Weights of a small GPT-style language model, trained from scratch on English Wikipedia.
Architecture: LayerNorm before each block, rotary positions, no biases in attention or MLP, untied embeddings, attention and MLP in parallel.
Each number is 500 + 40 x the weight over its row's rms, rounded and kept within 0 to 999. Layers, rows and columns count from 0. Numbers have three digits each. The size before them is the row's rms in percent of the matrix's.

# layer 5 MLP down (transposed), 768x192, rms 0.0758, rows 672-686, columns 96-191
095:466501540530477450530544446532461519435519514495544469486520462464482498467460457471496512477511498468539572518523500528449471486479448488557507479572508566528470465523444510502555568474492475469536481513507531466522486544555475483536468529519470504504506608447512487491508503524538535520
095:448492495444512527549443443423463484516454540533470498503540484465423464546487524430518559529536526459526479511571538436455524515521430507487454507549458526517439564461518541578481463492482501465486514498552491476472531488524456506501467493508512534531508550523463472461456546485500488510
088:570502445538475537487510527534513483549530500553483440506538439476491494472417538563477507494549526584513504632478487431497528509530564531505462481437450549449495471460475494521566435502451436499425530472571534441436451478500543521498510506543549453492522583529485487551495467487578499457
095:514507427461530490510440395452526517501501500494554525481514502551495518498567571486512536424461498514465415471525496518486488513578475524503508439490477459536457565525460512519509524507486393584540475564511479522416420512471524547525438543536509439513482497425491526561408467551457531520
089:483521565534531435534546432493407487506437538514498434518470501479473508473501456475474484544419594525518469482463480521428545496481474499561524461454540500445537530522502478493585496486458464525441568526553418469465511481512572466449475485525494530525506572493534479508447589501519490500
116:435550493508538450543584515452475435488537492494499456491526450496526485433511443528533439463495552498526423568542542505487512419471524542497589470463491483525481533460540501492481458467539520537598544529528505484514478496543503520553467528501458441435506541481508483564439555571502547523
096:382463465569527516533445483499494444534487537482537495501505566541501474497499553487443495508526454494476490511483481582588521542474478463512457494461530548457464495458510468530550460503592487507536493533497538441484519517563503476518399459526553474506510447478471476519528553558512558553
091:526516466497539423530564535470596562482544499505561436538479416524524533525499429521512528459585414485466494440453524499461443501549498547463458475506499444468417483519556439534474468500471498506515506484479609532387444516430519475488526459468457484496584503476452474545493478570504462471
099:481469524491454456487508506473470493521553502475481540493492438500475483507501468507542506500470479412494477507515515563509432517505460539424463497479527392533458568528475521487497508567580526592476539549498500449471513531439443538483587507438491396476448498509506527467514466518500515470
096:577501506533556459512496528448503478548485534491528495493505552502520485496489556545458489439516460523486500500552517470479534564507567513526531505543577499587484490495558512472468542485457547477471477509477427537464540481570459536489503497452423425461508541529464463426528444491468547395
105:596541506532521573469502450506476437513505493510496482483476542572488500447516539528522493510501472459562497487567481578485490492474428472465480541555547431518494559499523529517440521530460480504469493513492453412503530525426564541532506494469474488525546528504520553433492472461531421552
104:427457543541506493477468513540473467550560579423429515545463448543506514519483503380521464470541481526462444497547516528507488458452494537527513446481432502517387500536463554460489547548436520494531515528455490568494512436528513534501477509502429511502459500505537587540458494537465447533
097:474515507482437454534519452504448525464470465469523473507487481484485554531444550487489500441480517543408454467479519458498514489534591476544509560517530496541508597562505449473464504483499488536409516437491511534432471444509471422518570435458465485538535464580490488519552467544478525467
100:513476528477468524496509517541491444505448501506503574506540538506444466557452478559535442524564454544512456501514531502436522471451527476490496439506456515466481532485494489523471508490531515494528526477558501516509443487544485489418512445504546545522491514525497433553495569473470494536
089:531502534514561531458473456441639493574581513464550525481493478506505529533488442455495481442489520510516523493423571484561462502441552563498445502501485511515494499466531499512456510516545391508530489449458507560512523520534518535458429500496480546503518568523508535537546431556493566427
# layer 5 MLP up, 768x192, rms 0.0833, rows 673-686, columns 96-191
097:527531444563455501481502604595557539512541480504504512506489505546552531450519461472472487471420489542460483506411417537547435528458594487522524503474541494492630423495509453443481572517503560521554499479502461514508464515487511544512538454484488497448532512488481479500498513550530464514
087:443462550486513492496473504425451498455430523485483549488446562508543470523544422416508523520466463417488494439518529584520489500469439493506555549532551474532484500542508497490385561503515587512567492524432493561568531499492470519557496512498393536518534444501516511455488496488433479473
111:558517517481459515424525575441458480498537577540452477495548462553500535484524466494487623494514478476525540481484473499509535467385504516501524511609556525447505500450422477481489516575495519429464562483554534495497491473539512462502544483455410505466498499517523472476519498460546500496
086:521452443473467566500457552492587511548518495460514570493520468497570512488529533513511510451541431440510560499527505479606478487522514543434486541555430494554470490458529522486461445505556541492550450480464596514435462551481420550537515499477514466521488452533473491465504428574464570486
114:583500513527508484428531479579521470471529483488471483500516438585485527419512505472506510485476517535544523505542532526488475443463486467492588502505481473485474462510528530554499483482458469505526484452446549465474463527526478492571439483547515467464502437512490469499465430483521557428
098:558550513448437447509554519484432568463480468520457531509481496518543544472515463479563460506495523462538507435472462440453506463487548491508498553572462447526543454505499540417465544484507465503454572462479459542476467553482464533507629525480406529492485499507557506578464454491565467537
093:445515538501465521497429459509390446505429511468456527447489576438442487485545590469530492500447562480510473568558466490583563483380495470529529523464477578533570515487447547434449513493482522538501534506559436484569558507596516537479476533536538486472410516560591517521509489500482550493
098:558554475581495462441524480541459489550503556564486416460457573526488500455471557549483552459486473574514516476595485512500482541489447539574494509556565546514541455499500447511522491449405465451530492443455583507483476487455528457463519534495555541536534509507498457494442446454516510520
105:481483555529441634495499487489543537528494500521504530483541452503470438501524418493488515565523523401526524498427496450536473471522503477485515494428451550475480504500519455410521413522563581398546489494546491473512445485505571467482526466467564490503506509513554506619473553537527558506
105:440535509495421499552469538497462531528466491535505515484491477502464560507540537390538537472491431498488473517459503460603509534476593538490533538466510594488520441524470518526476395483532505532491564471596529478509532603553480530502568464535445462494536520527540446577515517576457477539
099:537527471481417536498465520509500493511483401473568492536487558499532511471597507535452487496492503485471546475512475411512499537557545481453499548511555552528627463499516471586477417518560471497502527420547469488518479532510459483473574491454452559522571579500530467452511459463498516475
111:512504440521530520481525497471526505551483532558489506484558453518495468501528464436490481524570501540504465456489529456476543455448451457526474526546546516478534468480513541508538520498487573509507475537492501508512492517485508536552526551510558508454447506458414504497536492471533465541
102:487484473561524510474537525478521519485522557461418441489530470499603530443546508528433557441459521452449499462437432495572419561565481521490516516472503506539510496531524488510497479530456535512484499503451487500484545422497521511564589541510533475501527450466543497471517446523576461486
094:448504472506424503549578579492362530459460532531417444543526559528533461470461549520555543487521508519501467467585440513518523553546489474495527487496508441509500491549437464457524517501468611519548548523505490466512479478444484513486528455485533475470517478498526469506443553507519491583